{"num_hidden_layers": 16, "hidden_size": 192, "num_attention_heads": 6, "num_key_value_heads": 2, "head_dim": 32, "intermediate_size": 384, "vocab_size": 1666, "hidden_act": "swiglu", "norm": "rmsnorm", "norm_place": "pre", "norm_eps": 1e-05, "positions": "rope", "rope_theta": 10000.0, "rope_fraction": 1.0, "qk_norm": false, "attn_scale": 0.177, "bias": "qkv", "tie_word_embeddings": true, "parallel_block": false, "init": "normal", "init_std_qkv": 0.0254, "init_std_o": 0.0254, "init_std_up": 0.0254, "init_std_down": 0.0, "optimizer": "muon_variant", "learning_rate": 0.0068, "lr_mult_o": 3.0, "lr_mult_down": 2.0, "beta1": 0.93, "lr_head": 0.00571, "max_grad_norm": 1.0, "warmup_steps": 200, "schedule": "wsd", "decay_fraction": 0.81, "decay_shape": "linear", "final_lr_fraction": 0.1, "batch_tokens": 32768, "max_seq_len": 1024, "doc_mask": true, "z_loss": 0.0001, "train_tokens": 220300000, "max_steps": 6724, "dataset": "wikipedia_en"}
Each number is 200 + 30 x the weight over its row's rms, rounded and kept within 0 to 999. Layers, rows and columns count from 0. The size before them is the row's rms in percent of the matrix's.

# up: layer 4 MLP up, 384x192, rms 0.128, rows 312-346, columns 0-63
# down: layer 4 MLP down (transposed), 384x192, rms 0.176, rows 312-346, columns 0-63
# gate: layer 4 MLP gate, 384x192, rms 0.126, rows 313-347, columns 0-63
up312,104,203,184,163,206,182,184,207,215,172,189,226,185,235,199,155,224,200,231,248,143,183,184,220,204,177,175,201,209,226,147,194,225,161,156,198,254,210,226,243,205,210,211,192,225,247,246,229,173,255,205,212,206,233,183,221,219,171,196,215,179,161,206,176,264
down312,108,205,200,180,179,199,214,206,189,206,198,187,189,200,208,244,213,152,275,187,176,138,212,187,205,177,192,203,212,213,166,193,204,214,170,251,245,197,189,216,158,195,154,189,226,197,203,174,149,273,230,213,170,194,154,212,212,144,167,195,188,192,222,193,205
gate313,096,129,125,178,199,197,220,160,175,183,235,176,233,172,173,240,160,215,208,181,224,186,180,136,218,207,117,239,178,169,142,174,191,216,213,228,195,219,251,213,217,186,185,229,141,199,225,195,211,183,175,229,191,184,209,173,196,249,194,190,200,195,200,166,155
up313,094,216,235,231,213,243,217,175,187,234,137,201,187,220,276,206,225,174,201,181,184,169,223,230,216,263,203,226,145,227,182,190,173,225,210,142,182,184,161,205,235,194,143,157,247,181,152,195,238,187,207,173,178,226,238,192,224,153,181,190,199,224,178,209,202
down313,094,167,184,163,163,191,188,205,197,214,210,228,202,181,176,219,149,172,199,160,219,221,233,239,155,201,186,168,207,126,186,228,235,251,230,234,185,225,213,206,183,207,167,195,224,195,162,215,248,176,203,171,239,218,238,183,156,222,238,146,152,236,240,217,153
gate314,094,296,218,176,242,179,170,237,207,138,225,191,212,177,265,168,168,198,240,173,198,181,179,203,246,154,156,199,196,157,204,197,219,215,219,206,254,187,214,178,246,164,197,186,181,206,207,186,194,148,181,201,193,142,206,163,196,169,223,185,160,193,153,189,246
up314,095,172,198,206,209,248,177,216,209,209,222,128,187,162,162,168,126,169,250,188,232,220,163,197,180,192,167,181,213,178,171,208,228,225,227,214,168,247,225,191,164,220,215,286,255,217,214,183,189,207,172,201,185,131,250,211,164,216,213,235,196,237,172,165,199
down314,098,241,187,233,171,212,136,160,243,244,245,189,137,171,164,195,194,189,163,223,191,244,169,185,183,166,238,160,170,213,242,170,204,198,237,215,203,202,164,236,206,226,179,215,218,236,256,228,237,243,197,171,165,213,219,225,134,210,208,209,189,207,123,124,188
gate315,095,219,145,148,164,206,237,155,255,167,214,173,158,205,242,143,176,213,210,198,227,196,216,207,224,219,192,191,204,246,240,177,236,212,184,197,219,236,206,205,233,171,250,210,166,167,203,152,250,174,160,177,146,252,174,178,167,157,167,193,178,211,237,196,173
up315,096,214,224,186,228,175,207,262,186,172,193,177,216,178,208,249,156,230,158,175,169,219,182,229,228,174,242,181,202,226,193,151,170,142,151,195,187,165,174,211,168,216,162,204,220,209,198,192,191,238,205,175,199,222,239,257,216,209,247,151,173,203,161,206,197
down315,098,205,234,237,193,169,228,170,206,189,203,192,251,212,215,190,120,176,182,139,268,236,226,237,195,190,164,177,224,217,177,194,187,190,269,204,213,191,311,194,160,156,205,199,202,199,205,201,208,147,245,193,139,211,162,204,176,230,235,200,208,153,250,198,239
gate316,106,178,203,226,219,192,199,227,190,230,229,182,146,234,184,178,222,197,186,107,188,217,233,213,116,233,187,162,240,201,157,214,236,167,190,218,178,223,224,186,235,166,255,271,231,149,237,183,243,226,221,259,212,203,213,201,167,172,219,182,164,162,177,198,209
up316,102,184,184,236,193,148,196,247,241,188,155,231,205,195,283,235,198,234,223,232,210,207,201,215,227,197,238,165,170,204,185,160,122,195,182,217,196,158,180,162,182,253,138,163,196,172,215,163,217,221,216,128,177,163,124,211,198,204,201,222,226,194,147,224,182
down316,101,181,248,203,225,208,229,198,181,255,167,189,206,141,257,216,188,207,153,221,184,218,194,206,197,248,175,212,190,185,176,208,184,209,194,197,218,224,160,210,162,202,212,248,163,197,182,208,184,187,175,163,177,218,164,181,216,163,178,190,221,229,207,199,113
gate317,098,199,245,208,212,246,191,216,185,203,185,173,199,203,191,204,128,187,201,123,258,191,186,191,270,175,205,230,217,176,173,196,229,206,220,208,228,182,187,174,235,162,207,159,218,191,175,185,197,192,124,202,204,202,184,214,227,206,174,190,209,240,264,204,173
up317,096,238,156,241,218,164,190,154,165,207,231,247,208,171,187,168,193,184,234,221,222,247,224,137,171,233,172,166,219,226,231,208,185,203,236,225,224,211,168,192,180,155,212,212,208,223,247,196,191,228,187,176,208,230,207,158,167,220,170,200,176,247,164,183,191
down317,101,211,207,159,167,231,215,214,159,146,199,184,192,199,177,227,224,259,259,217,190,208,170,198,183,265,218,199,185,198,188,163,147,220,188,164,202,191,200,189,160,216,173,235,179,219,157,186,154,226,206,179,133,218,214,197,191,237,148,171,231,194,262,186,197
gate318,100,233,190,237,252,210,246,237,188,211,195,243,206,188,189,200,181,248,205,163,163,215,197,183,182,213,228,232,221,250,178,292,200,201,274,201,234,194,204,195,157,135,185,145,175,198,217,208,200,207,197,240,235,165,247,143,192,252,188,193,200,246,232,200,137
up318,102,221,174,173,242,194,241,150,151,186,195,138,219,186,197,222,193,227,215,272,234,187,160,166,188,218,195,152,151,212,200,198,246,212,201,204,177,250,156,218,216,235,243,223,207,208,251,163,253,199,226,184,214,233,228,172,237,181,202,212,232,235,231,234,161
down318,101,203,183,218,192,186,217,147,195,156,204,196,228,133,154,200,176,219,210,165,246,188,207,198,165,231,196,236,255,245,184,225,196,173,177,203,208,210,160,211,195,215,146,178,191,215,203,171,214,238,186,253,178,184,255,178,252,163,209,214,210,199,260,197,142
gate319,099,181,220,186,182,162,141,206,183,179,188,235,224,198,198,174,238,245,132,194,169,213,214,253,232,216,201,192,191,217,166,189,147,196,161,157,236,199,220,197,237,165,237,217,208,196,158,242,194,172,205,225,194,140,238,181,261,170,204,202,126,230,225,209,232
up319,101,229,171,217,209,186,262,182,230,198,227,188,141,204,184,196,241,191,202,161,177,191,158,147,126,150,168,225,228,236,194,170,211,210,255,280,163,205,149,223,214,211,258,167,217,125,172,168,181,239,228,181,166,227,172,256,202,204,172,221,155,186,138,203,178
down319,102,209,171,197,186,237,197,207,172,183,202,193,140,189,178,176,226,221,206,212,231,193,171,223,203,152,217,243,204,185,255,221,182,150,233,211,246,204,235,216,205,208,205,235,210,227,233,243,202,221,178,214,166,216,202,152,215,230,182,202,255,187,219,160,215
gate320,095,189,159,171,273,213,189,250,244,203,199,239,264,205,234,157,227,226,199,153,159,203,244,154,238,132,230,193,210,194,222,224,207,197,212,214,215,214,158,194,191,162,226,192,222,152,210,216,146,213,195,216,142,243,227,160,161,191,169,171,165,238,171,260,197
up320,094,251,237,215,185,194,226,182,204,220,200,196,204,201,222,171,200,240,202,254,173,226,189,177,197,221,170,212,213,123,232,197,244,190,230,186,252,136,184,120,192,199,174,214,196,213,152,227,173,196,204,242,193,208,224,151,164,241,196,177,228,183,211,168,230
down320,096,150,172,208,204,163,202,295,187,198,198,235,229,226,231,195,158,233,193,198,197,180,149,246,207,193,221,202,175,244,195,170,196,184,238,185,208,201,220,168,181,242,190,157,167,154,228,198,195,157,242,209,199,167,162,205,183,164,206,140,165,136,189,237,198
gate321,104,193,174,213,210,169,205,226,217,161,215,245,165,219,170,258,180,211,194,175,214,194,158,190,179,183,190,183,232,211,136,176,164,235,185,236,236,176,195,247,230,156,158,170,218,179,192,189,167,211,211,171,234,208,159,175,165,202,194,213,140,240,202,250,152
up321,105,156,179,198,224,172,181,174,198,180,201,221,217,264,244,266,177,224,186,222,229,182,163,133,156,169,166,194,209,188,223,204,211,209,216,176,251,158,215,153,199,153,208,115,167,198,168,204,207,175,166,182,203,215,183,198,197,175,150,167,219,218,140,211,215
down321,107,211,200,195,188,225,218,217,187,163,167,219,174,201,253,211,240,173,204,199,181,199,165,212,178,197,253,218,197,204,177,175,154,250,185,196,196,208,170,133,269,191,207,246,206,213,226,236,175,129,186,203,144,203,254,187,170,195,189,158,227,183,277,242,197
gate322,105,223,186,201,206,248,245,181,191,211,138,141,194,221,156,189,183,196,183,215,177,187,123,178,241,191,177,206,219,177,220,191,201,232,214,180,144,158,240,194,188,157,242,213,194,171,167,218,227,192,223,248,160,181,174,181,255,165,200,186,190,204,241,182,219
up322,110,205,219,202,189,194,136,162,202,241,226,169,203,182,222,203,202,243,197,164,120,190,216,207,220,212,248,167,201,181,200,240,199,176,221,198,173,229,217,192,178,184,171,170,207,213,194,203,190,171,134,213,187,197,235,219,210,187,244,153,214,153,205,178,188
down322,108,243,227,231,226,191,225,180,152,185,187,190,172,212,246,177,227,211,208,164,201,221,178,256,254,216,166,241,277,163,187,207,262,187,198,199,241,230,178,140,149,177,238,162,176,226,207,223,215,175,177,186,152,214,190,191,213,189,187,196,229,208,152,186,202
gate323,097,197,188,190,183,128,177,233,166,194,200,199,158,148,251,199,238,155,172,143,171,166,205,239,183,159,210,168,166,207,136,144,160,183,247,104,214,157,227,222,156,189,161,205,216,155,192,210,175,256,177,200,206,185,201,187,185,192,182,216,224,218,227,197,207
up323,101,236,223,185,199,237,192,184,190,216,137,230,183,144,190,219,178,206,189,209,237,186,193,179,178,190,181,207,206,197,212,190,119,189,153,174,178,190,162,126,167,163,211,212,202,170,163,162,189,196,254,151,199,199,231,180,243,186,226,196,235,224,224,216,198
down323,104,176,146,229,176,133,197,162,184,204,197,203,184,208,207,183,221,132,230,203,177,173,192,251,192,186,139,176,193,191,160,195,219,144,199,182,226,194,176,198,240,214,171,208,199,210,202,228,161,197,219,161,203,198,209,166,192,181,186,198,165,194,214,241,231
gate324,093,210,135,204,241,221,214,178,200,196,185,192,160,161,204,166,191,227,208,184,190,202,221,206,208,195,188,167,178,170,236,200,243,173,170,211,263,195,188,199,152,180,226,209,157,258,228,145,129,269,196,187,204,209,201,253,194,175,160,141,213,231,219,146,143
up324,088,197,244,178,199,213,215,114,247,209,215,172,256,261,224,167,210,220,209,181,210,190,230,165,269,196,226,158,230,214,172,183,202,198,179,210,201,197,240,188,174,258,210,235,166,217,184,250,201,274,211,201,169,245,213,248,175,198,184,196,156,202,196,191,201
down324,094,196,162,177,209,239,197,202,240,208,193,210,211,175,133,195,209,178,234,183,183,185,216,183,162,232,180,219,203,205,221,199,226,198,213,210,179,198,141,219,198,176,179,217,207,162,228,212,136,182,254,215,210,239,267,179,156,146,190,228,228,114,85,215,198
gate325,103,192,185,160,195,169,189,195,203,200,225,226,194,187,137,227,208,217,198,191,187,206,233,194,156,148,133,186,202,218,231,179,244,172,170,176,233,211,188,245,200,217,240,240,244,189,179,229,181,152,147,78,188,192,208,211,180,204,225,185,221,217,179,175,261
up325,106,187,211,171,213,234,156,220,231,174,201,176,234,134,239,165,160,172,212,178,186,219,149,259,200,199,182,176,210,166,195,242,162,194,204,150,175,170,216,164,175,187,189,230,205,168,199,195,236,172,197,216,250,165,296,253,209,225,205,200,166,138,218,226,190
down325,109,193,197,236,177,197,187,170,187,162,201,221,175,190,181,184,172,117,200,267,178,194,187,163,223,194,187,204,218,199,198,197,165,187,210,152,166,179,174,183,256,237,221,171,186,247,205,132,184,219,204,164,181,130,190,193,224,192,228,211,169,198,192,143,201
gate326,098,201,253,262,207,230,176,194,183,222,205,185,226,224,199,236,181,208,177,203,189,189,185,198,222,167,211,206,209,151,223,229,190,257,230,128,192,236,192,189,230,245,235,119,151,200,193,182,173,211,148,243,217,222,184,176,220,210,209,191,237,223,276,188,167
up326,097,207,210,171,199,208,219,196,214,245,217,227,193,173,217,141,204,235,202,224,237,211,115,153,182,225,193,203,220,220,265,231,187,213,159,171,188,148,220,204,245,206,199,220,138,157,234,200,201,223,235,232,164,182,194,174,155,205,238,161,152,205,184,158,217
down326,098,221,202,187,173,260,245,236,179,206,182,206,138,194,189,156,207,167,169,229,192,179,224,184,205,216,236,226,211,239,151,223,174,201,197,197,185,219,182,205,237,184,164,201,204,225,193,155,175,238,236,176,226,211,194,188,174,160,213,237,194,166,182,159,222
gate327,104,201,235,177,188,165,158,215,175,249,174,165,208,181,213,216,224,232,166,186,204,261,224,216,183,196,171,177,147,155,206,204,203,204,151,230,232,206,181,226,221,206,199,139,229,226,203,185,179,162,165,262,213,244,196,188,223,220,217,223,223,188,250,255,169
up327,095,165,220,203,193,266,241,157,163,216,159,194,193,176,190,182,243,215,148,116,153,242,218,265,220,187,210,169,183,191,243,211,192,172,189,208,196,194,226,171,244,162,204,232,176,243,191,212,220,171,241,189,194,163,240,215,180,230,244,201,183,199,187,246,164
down327,097,192,218,242,193,194,189,195,191,152,169,181,180,180,185,166,205,160,209,202,156,183,179,251,153,229,229,168,253,165,154,175,233,183,225,230,240,173,148,202,210,165,206,145,217,245,189,276,154,194,148,210,177,251,183,177,242,174,213,182,190,222,211,182,190
gate328,098,172,150,197,144,209,145,183,206,187,176,220,228,189,212,221,210,257,224,253,173,158,185,205,183,156,226,207,185,220,217,192,216,207,232,201,194,204,183,166,205,219,185,185,172,224,147,178,227,208,173,178,160,150,161,229,239,269,261,183,200,173,262,228,215
up328,102,210,171,228,198,213,191,211,195,210,191,231,257,147,206,217,229,205,171,170,217,222,248,170,262,204,163,228,161,177,198,157,199,156,197,221,204,142,187,174,228,198,217,179,208,132,185,230,218,194,179,189,191,201,257,208,229,180,242,202,235,148,159,194,209
down328,101,208,180,256,178,203,200,160,213,199,188,131,215,216,216,216,153,167,190,225,185,172,134,202,234,195,148,228,212,219,170,198,166,161,268,243,204,196,207,203,198,200,234,197,198,193,249,204,186,273,228,228,216,198,275,212,197,209,171,164,283,171,232,176,211
gate329,105,172,142,204,174,244,199,174,175,266,164,221,181,247,150,204,191,183,196,200,258,194,231,193,176,197,197,254,159,235,194,186,207,131,158,192,182,234,152,184,181,220,196,187,230,167,226,228,171,206,183,184,177,217,170,151,232,167,203,204,209,163,245,217,195
up329,105,211,266,232,171,223,155,215,171,142,249,243,222,147,159,258,165,211,147,233,225,223,184,215,146,217,189,193,167,161,191,164,194,234,178,202,174,174,248,161,188,175,182,160,215,187,257,188,202,183,209,212,195,205,233,167,207,179,215,175,184,165,171,198,214
down329,104,269,172,214,221,185,251,242,234,228,230,204,179,171,201,177,233,183,169,221,208,199,199,197,168,158,166,188,178,202,208,194,259,160,193,173,196,228,205,239,257,195,221,194,218,184,196,238,159,225,169,177,187,233,186,194,194,234,207,113,187,167,187,161,195
gate330,101,169,215,182,308,208,188,203,199,178,275,162,190,179,258,251,204,246,171,250,202,206,178,192,182,213,140,179,197,234,224,172,206,208,139,182,202,228,234,206,126,199,246,244,219,172,151,174,214,217,136,203,217,232,180,217,162,181,168,147,231,219,227,219,158
up330,099,131,165,158,190,245,184,150,184,192,196,231,256,251,239,215,184,180,225,209,241,174,235,221,210,172,190,170,179,197,233,215,153,222,212,218,220,207,181,205,181,210,233,211,177,237,214,218,209,174,196,175,207,178,195,155,187,230,236,228,150,146,223,193,233
down330,102,221,210,174,264,239,166,234,201,198,254,223,239,244,210,236,139,196,175,219,233,229,214,181,198,234,195,208,206,200,181,198,235,191,206,158,205,192,205,221,206,231,207,209,186,155,217,187,125,170,160,191,238,199,174,164,202,186,211,177,206,195,183,223,169
gate331,105,188,183,146,208,196,197,216,182,228,212,185,247,222,195,192,257,236,191,180,201,201,246,193,177,159,161,174,206,179,196,270,161,187,224,159,182,214,138,175,248,207,162,184,246,235,201,177,246,234,181,155,184,163,245,247,186,177,247,181,166,206,193,216,197
up331,103,243,181,145,186,205,232,167,170,225,202,268,216,210,210,195,244,216,186,185,214,158,171,196,192,196,222,203,205,152,208,214,168,183,190,183,186,179,193,183,228,188,159,179,124,217,194,223,151,183,172,193,196,142,182,139,170,174,230,218,274,218,158,182,192
down331,096,161,214,235,250,132,169,203,216,163,189,179,210,225,251,228,227,196,242,141,188,242,180,171,234,198,198,225,175,181,179,205,218,180,172,248,156,225,208,168,214,208,237,226,224,218,216,174,217,174,167,162,158,224,230,226,243,191,179,185,190,174,184,187,221
gate332,103,201,173,218,208,176,205,183,165,264,233,207,192,187,227,240,197,195,156,223,253,205,185,235,190,151,233,190,204,181,181,200,238,187,166,245,152,252,188,209,202,146,214,175,157,187,200,162,203,186,183,170,167,178,198,262,170,212,205,225,182,211,261,229,263
up332,102,200,190,182,200,187,169,153,231,253,201,229,219,184,236,276,203,250,167,186,197,197,255,179,216,203,151,196,191,222,190,132,198,268,177,257,164,214,199,178,187,167,271,200,200,224,158,223,195,189,219,260,204,195,212,203,247,176,161,198,172,187,241,196,222
down332,101,226,230,223,174,226,210,178,181,211,193,184,257,204,196,216,193,177,175,196,160,179,210,205,215,193,221,181,202,187,184,209,193,235,224,173,241,210,220,197,187,182,202,193,179,243,197,213,185,168,224,332,235,252,210,164,248,201,208,165,214,191,230,207,223
gate333,098,265,207,181,178,181,220,173,195,230,211,134,258,222,193,197,186,254,190,205,154,188,171,176,232,274,229,235,185,216,207,191,153,210,187,181,247,187,214,273,206,236,179,183,178,209,196,228,192,199,197,189,187,170,199,184,233,220,206,227,181,205,171,211,161
up333,095,185,190,165,198,189,181,248,221,219,213,128,243,234,260,204,208,140,165,213,191,205,150,197,209,167,283,229,212,174,227,189,226,179,171,194,259,253,151,251,168,217,218,206,189,219,242,196,184,227,204,223,214,201,152,239,201,191,205,168,249,217,236,171,175
down333,098,152,246,213,173,180,147,184,156,185,277,165,222,204,218,235,225,172,231,257,174,187,210,225,288,236,219,235,241,142,201,173,207,199,178,237,226,199,233,222,219,215,191,226,198,217,221,181,237,228,183,212,153,183,199,209,238,255,242,222,196,142,117,158,205
gate334,102,163,173,242,188,192,184,252,143,213,212,216,207,188,213,201,246,175,191,187,194,228,231,238,157,254,158,260,215,201,229,193,230,217,265,158,210,227,202,228,203,175,232,180,200,169,264,217,240,154,228,208,187,199,181,229,185,203,217,209,219,235,196,166,196
up334,096,175,196,267,157,190,214,188,228,228,169,215,172,179,194,190,206,184,203,244,208,158,201,202,200,163,278,198,213,163,206,187,147,227,180,240,218,218,151,176,233,217,227,215,207,241,165,225,208,201,183,220,214,215,198,156,221,224,186,201,173,189,135,222,200
down334,097,224,185,206,184,230,199,172,204,196,183,182,196,236,222,184,232,222,177,196,228,189,180,200,219,181,209,187,245,221,191,182,154,187,208,192,177,185,201,219,136,217,223,169,178,191,169,142,235,218,246,197,229,184,180,207,198,221,276,185,246,166,249,184,259
gate335,098,198,176,225,237,243,264,222,198,204,206,226,251,169,160,219,171,227,192,230,178,185,237,195,229,231,220,192,239,226,219,157,165,210,211,193,186,211,155,170,202,200,207,201,222,233,230,248,212,157,207,199,207,172,166,198,213,253,209,177,181,196,218,192,228
up335,099,197,211,185,244,244,192,151,139,188,168,163,176,233,184,180,219,184,175,169,179,205,244,178,212,171,242,200,159,212,203,228,253,178,210,234,223,181,170,229,213,219,216,165,168,162,213,221,265,246,145,182,213,189,153,199,177,218,172,224,205,215,171,204,230
down335,099,178,196,215,179,125,208,246,245,200,221,189,197,211,221,208,211,198,181,274,164,219,210,226,189,226,197,173,217,227,226,236,141,175,150,207,179,168,165,213,227,193,221,182,249,209,171,210,193,302,178,195,162,207,201,178,155,220,181,174,253,220,217,225,177
gate336,105,220,203,200,198,149,209,181,222,203,187,201,222,230,146,182,225,238,99,191,222,155,194,204,155,164,180,218,256,231,236,154,200,156,162,170,185,182,211,192,227,175,235,172,249,242,189,193,196,193,210,198,206,173,192,181,189,213,229,189,167,209,204,204,228
up336,104,197,175,239,214,194,160,187,217,167,190,184,215,185,177,182,146,195,175,158,167,191,228,202,186,230,211,243,210,206,262,198,255,167,169,226,252,262,229,227,197,272,191,206,186,224,245,176,169,200,259,240,174,235,155,214,204,220,172,196,233,197,210,229,247
down336,101,212,202,158,211,236,187,194,211,209,179,205,189,218,148,202,188,197,196,202,248,235,186,216,158,186,194,206,208,225,175,197,205,196,172,200,191,166,211,227,181,243,235,219,225,208,197,215,218,202,161,198,234,213,246,174,202,202,194,222,115,179,231,208,229
gate337,094,163,228,178,190,230,221,239,219,162,187,170,189,236,268,157,190,226,224,197,253,258,214,158,238,198,194,224,169,197,229,150,204,212,159,171,248,274,129,208,174,192,190,199,198,197,247,188,189,175,210,159,178,212,209,174,182,203,238,209,223,159,231,178,256
up337,094,207,233,206,214,206,199,171,201,173,246,241,211,140,204,169,231,184,190,216,224,221,213,239,241,212,217,192,167,148,223,169,204,208,232,196,191,197,191,217,204,240,181,168,219,208,210,204,153,260,264,189,214,170,183,268,143,204,248,181,169,190,272,190,179
down337,094,206,188,161,229,178,224,255,191,225,240,209,159,165,162,237,192,215,159,191,209,223,190,212,258,199,211,172,187,219,238,209,134,217,262,240,163,196,197,243,225,179,210,197,203,151,189,183,231,215,178,218,178,207,199,232,270,137,172,192,208,203,220,231,183
gate338,100,192,192,165,221,188,189,159,194,252,198,196,138,182,183,213,223,198,172,191,259,247,207,211,201,170,185,218,173,227,230,142,180,219,218,230,215,172,198,173,250,182,158,183,180,193,168,230,220,189,217,219,227,235,215,203,211,252,223,206,148,205,189,178,251
up338,101,185,229,172,154,197,179,202,147,200,199,170,190,189,163,181,225,179,191,158,167,224,152,299,246,194,206,124,254,189,244,176,201,183,196,199,213,180,220,158,179,250,192,217,203,215,255,183,179,267,243,195,197,214,124,217,192,218,187,190,219,166,180,166,172
down338,096,236,230,189,237,215,219,165,226,193,164,246,226,236,202,179,205,142,225,212,187,181,180,188,270,179,217,179,185,194,146,190,228,185,162,184,218,192,207,196,248,137,252,194,145,199,201,143,228,229,204,211,206,170,195,248,180,202,203,227,222,173,133,181,196
gate339,094,172,198,195,199,216,207,224,183,161,199,202,211,249,238,211,193,152,249,179,253,213,151,219,210,237,152,191,211,183,203,242,182,171,130,231,248,194,176,149,144,190,208,159,173,174,210,130,151,238,208,205,193,206,156,195,199,202,216,182,173,222,175,188,165
up339,091,240,157,186,178,226,208,205,185,191,236,202,158,213,207,209,234,272,167,214,190,233,151,247,230,227,247,208,164,271,224,111,255,219,272,182,172,248,260,234,201,183,161,209,255,207,133,221,209,246,206,177,219,195,197,151,157,141,233,219,223,254,201,250,203
down339,095,195,180,222,246,152,229,192,151,159,119,206,229,196,211,151,182,209,198,260,209,179,149,144,180,166,187,184,247,216,224,232,209,209,173,174,214,236,224,217,191,180,187,219,175,200,189,194,234,163,201,207,203,239,216,142,210,206,203,229,201,242,252,161,214
gate340,095,230,229,199,204,152,193,212,195,130,161,209,248,190,202,211,189,124,265,241,235,228,185,242,174,207,206,144,240,184,147,213,213,201,163,230,194,160,161,165,224,213,196,224,147,153,208,144,199,229,190,157,218,248,187,185,208,211,212,171,173,212,285,199,227
up340,096,195,244,150,195,214,173,206,168,204,207,229,207,239,227,161,222,159,252,186,222,212,228,189,211,191,240,190,234,163,244,201,211,263,210,226,237,137,204,174,200,159,213,239,202,155,202,230,239,206,201,239,234,181,204,196,211,164,187,156,206,245,211,233,197
down340,098,209,183,194,154,212,191,216,126,208,192,297,211,244,123,242,192,143,208,210,156,163,171,196,226,233,170,175,217,200,207,223,206,235,199,214,288,194,209,166,216,184,175,213,206,172,222,244,172,248,259,209,178,154,219,181,149,200,172,177,195,227,252,202,173
gate341,098,193,235,245,216,255,194,236,154,205,176,168,168,157,224,208,169,216,157,202,197,217,241,212,202,223,173,218,196,178,188,192,176,178,269,216,170,275,227,188,257,184,251,190,161,171,262,182,156,198,191,114,215,213,159,202,210,164,212,195,147,201,201,206,240
up341,102,232,216,224,198,195,133,204,219,191,189,156,192,218,202,246,223,239,204,183,213,224,226,241,201,175,160,188,234,190,206,203,202,257,238,181,203,257,210,178,224,221,185,201,146,136,215,171,194,214,175,199,224,242,134,188,238,195,203,179,145,220,246,213,197
down341,099,200,231,216,183,170,159,166,188,221,257,291,188,225,200,218,228,210,219,247,201,215,217,191,232,157,204,244,219,176,218,207,230,205,167,223,207,198,173,225,242,194,209,212,210,203,222,198,172,228,156,170,149,119,213,241,209,207,210,265,242,178,181,203,218
gate342,106,213,225,210,173,263,250,169,203,219,196,192,203,163,195,213,231,198,223,288,204,184,179,185,169,175,167,208,182,141,219,234,130,206,246,231,186,232,216,205,240,221,178,203,242,148,113,186,195,151,260,194,170,251,184,244,218,252,216,214,249,189,249,185,208
up342,108,203,214,179,199,222,163,219,203,162,215,224,183,246,177,214,209,157,206,155,173,203,225,214,186,205,187,181,221,194,187,169,214,213,169,156,211,237,215,149,190,201,205,212,205,227,231,203,156,223,242,230,235,211,165,207,212,178,207,218,207,173,210,166,224
down342,110,196,222,208,195,217,183,285,187,183,286,193,204,243,224,205,137,214,171,190,213,201,198,187,229,182,251,175,243,165,196,204,260,166,160,184,134,159,196,174,244,208,197,193,233,205,120,154,184,230,168,225,207,183,208,198,196,202,201,160,207,191,202,228,177
gate343,100,217,210,189,202,230,195,172,219,185,156,227,140,198,173,235,205,189,192,218,194,118,196,240,175,134,215,208,164,192,139,163,239,123,240,193,205,217,237,153,219,227,233,208,176,166,177,193,206,242,209,223,169,201,163,242,232,226,226,213,236,215,190,188,229
up343,092,209,186,186,205,129,241,243,191,226,211,171,213,135,208,210,193,168,251,238,217,234,220,213,167,195,152,209,220,155,171,238,216,187,235,199,196,195,162,201,218,220,239,216,213,184,146,182,196,164,171,202,202,199,209,219,190,229,226,151,227,199,180,181,243
down343,094,219,196,181,202,202,172,242,195,172,218,223,165,229,208,160,171,210,266,203,199,155,217,288,178,207,244,202,194,223,146,212,179,183,236,200,170,207,205,163,237,230,216,209,175,195,150,199,162,190,229,194,240,171,195,256,212,177,188,252,225,216,252,183,210
gate344,093,223,190,168,200,226,173,251,206,150,213,117,176,230,181,232,184,157,165,138,229,195,210,213,239,156,182,181,240,208,193,222,156,193,162,223,188,241,148,169,181,206,204,187,197,210,231,140,162,221,125,186,174,240,174,156,192,217,177,183,196,168,168,213,193
up344,097,216,212,175,180,221,210,208,206,158,164,244,294,125,222,206,187,233,256,204,192,171,235,194,191,192,230,141,154,202,204,151,235,204,161,197,193,252,218,178,188,170,206,198,198,206,159,198,184,221,196,159,184,234,235,195,205,197,239,194,231,244,218,188,199
down344,094,226,205,206,200,218,168,271,236,180,190,202,200,181,249,169,191,184,263,181,204,205,184,231,203,207,217,174,202,172,212,236,186,209,207,177,156,192,270,233,189,184,134,193,287,209,178,200,203,167,246,183,222,257,191,155,181,200,182,257,243,226,206,177,207
gate345,101,239,193,201,202,192,179,164,148,173,224,212,167,211,191,162,182,204,182,184,181,200,208,199,199,178,208,228,176,146,163,201,231,203,191,172,190,168,203,214,148,217,201,180,144,169,168,202,172,238,222,166,168,208,189,237,152,205,197,215,218,206,187,225,209
up345,102,165,176,236,153,181,207,210,233,198,197,200,189,168,182,182,179,181,166,200,194,193,223,217,167,266,209,157,188,144,172,194,225,223,189,228,153,186,266,196,169,148,148,259,228,191,195,199,197,207,178,241,241,228,240,201,233,213,224,156,250,116,159,184,208
down345,104,250,236,176,241,176,222,173,207,182,234,208,253,201,140,203,255,162,181,222,220,200,173,189,208,198,198,149,196,240,232,247,249,180,221,226,169,210,179,176,179,230,169,189,205,195,202,201,229,159,214,194,229,223,213,175,203,199,176,194,239,165,249,181,180
gate346,099,219,221,226,233,186,151,208,237,204,195,188,235,209,233,158,190,207,152,217,238,215,212,180,214,226,168,159,210,224,205,117,225,205,189,264,185,223,207,202,219,184,209,182,234,166,271,196,185,141,209,194,221,212,171,170,150,194,202,173,218,232,182,263,166
up346,100,160,190,159,186,195,247,221,207,192,210,163,141,181,188,235,219,196,212,233,202,222,183,209,180,158,206,200,198,186,180,183,217,190,184,196,194,156,155,167,162,257,154,176,207,149,185,164,177,190,181,144,210,169,218,227,280,210,177,189,176,291,235,164,207
down346,094,136,180,216,230,173,232,178,214,238,199,159,188,228,172,207,197,185,208,124,195,230,162,239,147,225,187,209,181,172,199,199,162,249,220,234,183,239,234,158,200,185,224,193,186,217,196,256,262,206,224,216,204,196,272,218,270,169,244,178,214,184,294,207,196
gate347,095,192,183,186,214,219,211,178,203,211,246,179,159,221,190,155,204,183,193,203,240,162,203,197,187,233,148,277,224,169,210,244,241,152,228,189,232,211,238,207,240,210,132,193,260,237,181,163,179,230,207,233,208,210,230,196,147,260,193,193,194,189,224,205,162